Weights of a small GPT-style language model, trained from scratch on English Wikipedia.
Architecture: RMSNorm before each block, rotary positions, biases on query, key and value, tied embeddings.
Training: a variant of SOAP for these matrices, 611M tokens.
Each number is 128 + 24 x the weight over the matrix's rms, rounded and kept within 0 to 255. Layers, rows and columns count from 0.

# layer 4 attention value, 64x256, rms 0.129, rows 55-59, columns 128-255
[[139 113 116 160 125  91 126 106 132 132 125 192  85  89 144 126 143  89 116 143  91  92 138 129 147 111 107 123 142 114 127 150  89 124 149  97  98 119 113 158 111 111 125 121 114  91 108 115 179 133  83 125 111 120 115 130 143 131 126 134 185 171 121 172 161 119 166 144 150 108 150 119 106 101 123 125 154 174 139 157 139 116 153 113 100 151  99 128 161 122 121 109 122 134 120 142 135  98 126 133 141 128 162 121 125 142  97 107 111 121 116 190  82 164 153 116 156 140 181 119 120 137 158 120 143 139 103 168]
 [132 162 107  73 136 146 131 132 150 118 137 126 169  91 160 147 102 122 137 113 144 180 128 140  95 132 109 140 126 102 132 126  93 131 139 120 129 135 100 103 118 123 168 160 138 118 143 111 147 174 147 152 115 121  57 135 148 115 120  95 109  94 121 131  97 104 140 143  88  87 111 132 123 167 123 104 118 134 101 112 172 138 130 154  95 168 143 155 111 116 122 127 177  76 158 138  95 148 109 150 125 162 113  95 135 108 132 116 122 118 102 110  88 109 109 130 122 119 129 160 143 167 149 140 122 140 178 147]
 [126 112 121 147 160 100  85 159 131 116 156 127 100 120 125 156 115 112 116 140 128 144 150 149 107 109 111 144 152 113  98 112  86 124 124  98 137 104 100 145 125 148 114 117 130 103 122  59 134 152 107 112  87 103 150 133 127 176  79 109 132 115 114 111 141 157  92 163 115 115  93 115  92 154 194 126  98  87 156 133 165 102 108 125 127  81 167 150 125 144  94  77 158 152 140 155 121 132 152  96 104  84 143 149 130  93 108 118 101 108 136 109 120 145 128 124 126 110 125  85 113  90 146 136 129 119  89 130]
 [111 154 141 149 125 148 111 139 121 148 128  99 158 106 149 106 188 119 158 218 152 109  72 116 109 148 128 144 140 131 137  82 138 110 144 129 115 122 114 124  78 113 167 155 134 137  93 137  95 126 107 126 106 119 105 110  92  64  89 118  84 135  86 113  98 151 144 140 139 117 148 106  97 166 119 154 154 137 117 150  91  85 138 163 144 139 144 155 149 138 112 145 104 112 131 120  96 128 135 100  95 127 132 141 133 131 126 131 146 128 162 137 111 116 155 125 112 149 167 130 108 118 138 118  92 105 139 154]
 [112 129 135 138 143 131 107 110 109 164 170 135 143 119 153 133 122 119 104 120 101 115 141 137 100 114 101 130 162 146 157 135 154 158  75 128 121 124 129 160 115 103  94 132 118 121 150 135 124 134 115 109 145 162 127 107 100 125 109 121 106  84 104 169 165 121 150 160 112 102 108 150 130 158  80 140 112 164 110  89 137 124 144  91 129 114 115  82 143 112 124 106 188 120 113 159  93 113 132 142 114 146 187 112 160 145 112 108 157 107 132 138 114 104 139 141  88 138 124 138 132 125 105 152 103  97 121 141]]
# layer 4 attention output (transposed), 256x256, rms 0.157, rows 55-59,119-123,183-187,247-251, columns 128-255
[[155 117 131 139 114  84 104 112 151 164 102 125  94 130 136 111 126 102 141 143 106 150 159 128  89 145 109 109 107 140 128 166 144 149 112  85 111 119 140 134 157 135 134 115 168 133 119 152 166 128 138 133 119 147 113 127 150 168 125 159 159 126  94 101 112 113 142 144  76  99 143 110 126 138 122 135 150 136 158 124 131 116 126 129  97 178 103 147 100 128 114 152 107 126 118 145 157 136 112 126 144 142 132 158 111 124 129 133 145 146 127 133  75 136 129 147 141 134 169  89 133 135 138 125 138 153 118 107]
 [140 143 132 103 159 121 156 122 136 166 123 136 123 149 138  65 132 173 133 161 138 150 124 103 152 146  85 136 123 118 130 131 127 124 125 119 135 139 153 130 114  92 141 106 138 164 189 142 123 150 141 158 133 125 115  99 128 125 151 113 156 134 153 147 171  79  94 120 162 129 134 115 147 109 122  96  84 145 132 155  89 135 121 158 100 157 138 118 118 105 148 100 141 122 143 165 118 138 123 130 110 161 142 139 130 135 119 112 102 172 143 111 108 114 124 164 151 126 120 178 115 177  82 159 144 151 118 111]
 [161 153 103 145 111  81 145  67 118 135 108 135 105 168 132 170 120  99 105 107 102  98 131 105 150 124 141 149  86  99 142 149 112 121  68 104  98 140 143 126 130 157 149  87  89 108 118 138 139 120 119 114 151 132 145 139 163 113 126 164 155 125 115 110 148 109 136 121 145 140 154 144 120 119  98 127 139 151 151 147  93 106 154 143 110 150 123  94 151 153 108  91 143 120 118 181 112 160 108 129  89 129 111 145 121 106 147  91 121 135  92 144 117 154 122 107  80 154 124 155 137  94 133 141 139 140  84 118]
 [159 140 149 117 140  86 133 123 133 132 127 136 159 115  73 126 118  95  92  62 124 118 137 102 131  99 116 135 127 102 146 168 117 156 127 154 162 170 108 107 126 133 143 131 138 162 108 135 145 114 128 151 121 110 127 144 130 116 128 148 126 138 123 132 147 134 120 139  75  79 154 159  98 126 121 136 166 136 122 122 109 106 156  90  93 134 158 115  99 154 168 120 108 143 124  96 110 149  79 122 143 122 152 157 106 121 112  55 140 102 104 117 167 104 134  99 193 120 132 145 112 141 153 137 129 120 144  82]
 [172 125  91 152 111 143 122 139 123 124 120 140 127 122 162 173  92 129 127 110 185 148 126 165 161 131 156 143 161 130 124 126 135 119 142 144 130 107 107 140 101 131 150 116 114 135 131 151 140 128 131 155 127 102 126 126 130 139 127 134 132  97  77 126 138 135 119  84 145 109 138 153 154 127 137 163 133 116 160 140  94 118 133 114 115 144 175 125 158 175 150 133 120 100 121 182 111 124 136 183 108 172 106 144 146 126 120  87 115 148 137 125 144 143 101 164 128 167 114 115 108 122 119 179 140  95 128 148]
 [ 92  85 142  88 125 142 133 134 101 113 102  82 137  77 111 161  88 140 133 133 110 124 145  96 127  69 158 138 124 103 136  73 108 150 138 137 141 139 115 147  83 125 123 133 145 145 158 125 127 122 165 135 134 122 140 100 107 138  98 126 104 147 130 109 121 136 131 146 167 130 135  93 137 125 130 126 103 102 144 151  85 123 112 127 168 171 145 128 116 172 171 126 116  85 113 117 104 144 107 133 138  89 133 118 143 146 141 139 142 118 126  95  72 157 114 143 117 127  97 138 139 148  75 139 142  97 134 112]
 [126 137 105 135 104 173 128 122  94 159 167  94 135 103 154 162 143  65 118  93 148 129 169 121 130  81 114 135 163 155  83 113  99 137 128 103 143 112 126 101 133 178 128 151 137 117 141 181 127 108 120 126 128 128 149 138 138 120 116 105 125 115  81 117 116 151 139 118 121 133 134 142 129 148 130 130 167 129  96 142 137  87 115 155 104 121 104 156 123 161 129 127 143 130 124 123 149 129 148 144 162 133 131 115 122 103 134 148 132 157 113 138 137 128 149  73 146 148 150 116  96  77  81 110 127 158 152 149]
 [122 146 132 129 151 176 160 158  97 111  99 132 166 125 148 133 106 139 131 101 150 177 141 126  71 196 129 138 125 132 120 150  96 160 179 128 122  97 124 124 126 147 117 159 129 142 135 102 124 124 153 141 137 138 147 149 123 148 120  80 112 150 131 171 120 128 118 132 126 120 103 184 118 102  93 117 151 123 121 108 116 123 128 103 101 144 158 123  81 139 177 150 132 126 162 169 123 113 138 110 107  93  98 144 146 190 133 141 132 127 136 142 161 125 154 104 148 135 107 122 109 111 146 102 119 144 141 108]
 [125 112 132  79 108 125 106 119 105 121 132 115 114 162 115 178 142 129 137 130 153  90 156 109  96 161 156  77 113 119 142 115 153 102 165  92 139 125 118 144 143 135 113 112 164 114 156  80 108 111 126 135 103 201 137 154 113 141  98 115 146 112 133 123 139 135 142 134 109 119  98 149 194 131 144 166 143 121 140  85  86 141  93 133 135 136 113 138 158 140 127 130 135 122 114 109 153  90 165 139 128 193 126 147 141 103 156 181 153 140 103 160 111 123  98 121 113 107 128 162  88 134 112 105 132 118 116 139]
 [144 118 170  98 141 143 178  71 147 101 117 148 139 134 103 116 122 126 151 107 108 108 126  91 115 138  84 101  95 129 114 143 110 141 110 135 117 134 148 114 161 116 143 110 144 120 129 143 133  87 109 171 127 127  92 112 131 105 151 143  96 153 170 121 136 136 118 137 129 137 120  97  93 124  93 100 120 169 148 136 101 107 116 131 158  91 113 133 106 124 104 167 112 153 163 142 147 121  79  61 122  91 145 135 106 147 130 155 120 127 116 154  93 129 152 117 133 156 131 147 172  94 145 159 135  78 102 134]
 [128 138 109 140 143 154 107 127 143 147 124 169 161 141  95 145 116 148 114 145 124 176 102 104 129 132 128 148 144 156 101  99 163 135 133 143 124  83 140 117 175 136 133 118 101 149 140 105  89  87 131 127 117 136 106 136 109 134 117 142 116 101 137 133 139 114 149  72  93 130  84 147 161 130 147 172 146 237 134 112 145 135 155 127 144 118 131 112 103 128 143 124 160 187 167  97 152 101 162 129 129 117 147 139  98  97 118 152 125 115  96 127 144 130 100 110 124 131 123 128 116 121 128 120 133 134 154  96]
 [108  97 109 102 132  70  92 135 163  74  95 141 130 163  80 111 161 161 163 103  98 140 126 147 118 161 156  89 126 122 133 137 140 159 110 139 162 116 146 130 116  78 185 125 146 118  66  93 122 146 132 133 117 104  96 157 144 122 133 134 136 141 160 102 157 114 129 152 128 131 142 139 123 115 151 124 105 102 158 143 126 151 115 105 165  91 148 150 135 141 133 140 127 151  89 115 144 130  87 127 135 135 134 144 105 127 161 144  99 112 123 150 142 163 133 115 126 134 105  98 176 121 137 128 141  95 100 163]
 [142 136 140 122  93 139 101 157 111  73 134 144 113 137 115 109 103 126 145 154 117 120 115 124 147 118 157 136 137 112 119 118 155 113 147 157 100 135 122 146 134 149  70 136 121 180 148 142 170 106 132 157 109 116  95 119  60 140 150 108 111 169  93 108  99 118 100  87  78  93 143 124 119 153 142 116 138 142 118 142 121  93 131 126 117 134 137 122  91 102 130 141 116 139 128 128 111 116 130 109 128 130 129 124 111 123 151 107 173 129 150  92 118 155 115 135 152 103 117 181 163 144 149  82 118 104 154 134]
 [111  90 108 138 104 116 162 119 153 136 133 137  99 127 201  86 139 126 129 142 147 143 131 130 141  97 141 135 117 159  65  87 125 105 117 148  97 146 150 103 119 104 112 112 122 132 110 175 103 143 133 145 139 111 175 156 151 156 155 109 169  96 116 123 135 103 136 166 173 133 132 122 129 114 138 132  95 126 117 133 145 174  90 125 158 156 144 153 149 131 129  85  91 182 133 145 135 164 138 144 143 106 116 104 155 118 114 122 108 129 127 116 103 125 135 106 145 163  80 119 140 141 131 119 120 141 109 167]
 [101 121  94 142 111 140  88 138 127 165  94 115 127 136 136 101 119 147 131 126 113 123 112 115 130  69 121 128 108 148 147 107 131 124 182 134  85  92 167 119 110 115 161 144 137 130 135 145 128 150 115 123 135 147 149 127 142 117 126 108 126 131 147 119 137 156 149 164 138 131 126 134 125 138 147  99  97 136 103 163 160 145 116 122 133 146 114  93 111 126 125 126 112 120  88 113 122 160 134 152 161 126 112 124 136 127 103 125 143  91 132 136 134 144 155 131 164 108 128 121  90 193 132 104 128 154 139 133]
 [142 160 144 130 155 112 133 136 141  76 149  95 140 143 131  85  98 136 145  86  93 117  92 140 161 153 116 168 148 122 121 119 136 118 145 141 110 175 135 114 137  94 132 144 113 130  92 144 163 140 110  74 130 129 147 129 106 104 131 111  81 100 112 133 114 130 129 149 133 155 126 163 108  93  91 116 128  61  92 160 153 155 101 125 144 136 150 122 146 116  77 134 150 137 132 131 134 149 129 134  98 141 122 119 162 172 105 120  85 126 129 104 130 103 160  89 132 146 122 157 156 117 141 134 123 143 119 178]
 [ 85 120 173 120 125 152 154 108  97 104 118 164 140 139 174 146  78 103 128 165 151  54  93 141  72 102 144 148 141 129 106 122 148  85 150 126 106 144 118 170 169 158  96 148 127 121  91 116 120 102 134 139 116 109 132 156 111 128 103 134 117 101  99 122 133 136 130  98  89 106 141 129 102 156 145 153 170 115 155  75 148 149 165  66 125 135  61 118 134 103 101 156  85 128 165 134 129 137 157 133 111  84 107 129  86 140  98 134 163 140 130 120 164 138 124 142  76 115 132 115 111 137 164 146 116 118 105 106]
 [145  92 156 140 160  85 106 128 160 154 153 165 126 112  96 129 149 176 130 150 134 144 132 158 126 109  75 102 128 149 150 116 137 176 119 123 152 122  91 138 165  89 124 153 154  93  72 140 126 154  98 118 135 132 102 136 172 110  94 152  84  90 137 129 134 115 161 121 128 144 122 122 141 123 116 142 131 115 127 123 137 173 147 101 178 110 118 166 161 117 129 127 129  96 129 122 137 105 107 157 187 173 145 128 143 111  97 160 134 109  93 134 143  53 128 150 170 110 128 140 103 125 124 150 120 112 148 130]
 [135 167 144 134 105 148 168 147  99 120 124 139 135 114 116 133 110 128 147 129  81 170 115 130 134 153 117 124 121 180 168 157 131 173 109  74 125 100 139 148 154 145 152 137 125 112 151 123 153 121 132 171 116  82 153 131 122 131 123 113 123 131 124 136  87 134 111 111 166  81 144 115  95 142 142  64 123 131 115 144 146 105 147 133 177 130  78 128 120 117  97 173 108 114 144 113 153 116 153  99 117  83  98 109  93 123 126 114 120 138  95 115 148 138 101 117 102 104 153 103 154  87  94 164 144 158 135 138]
 [ 86 127 137  94 141 122 126 167  95 153 132 104  72 146 138 123 146 114 102 133 105 179 130 115 179 141 170 158 136  90 128 107 113 162 102  83 144 154 121 154 107 129 105 157 137 126 139 130 135 120 166  65 118 113 135 158 145 141 137 116 133 159 134 121  83  72 117 132 121 179  98  94 150 141 126 147 152 124 121 102 184 120 112 130 123 104 106 151  65  87 117 101 155 155 139 104 131 150 148 117 170 124 143 120 106 148 130 164 157  89  87 105 134 142 109 147 127 101 139  95 153 145 139 102 101 119 111  88]]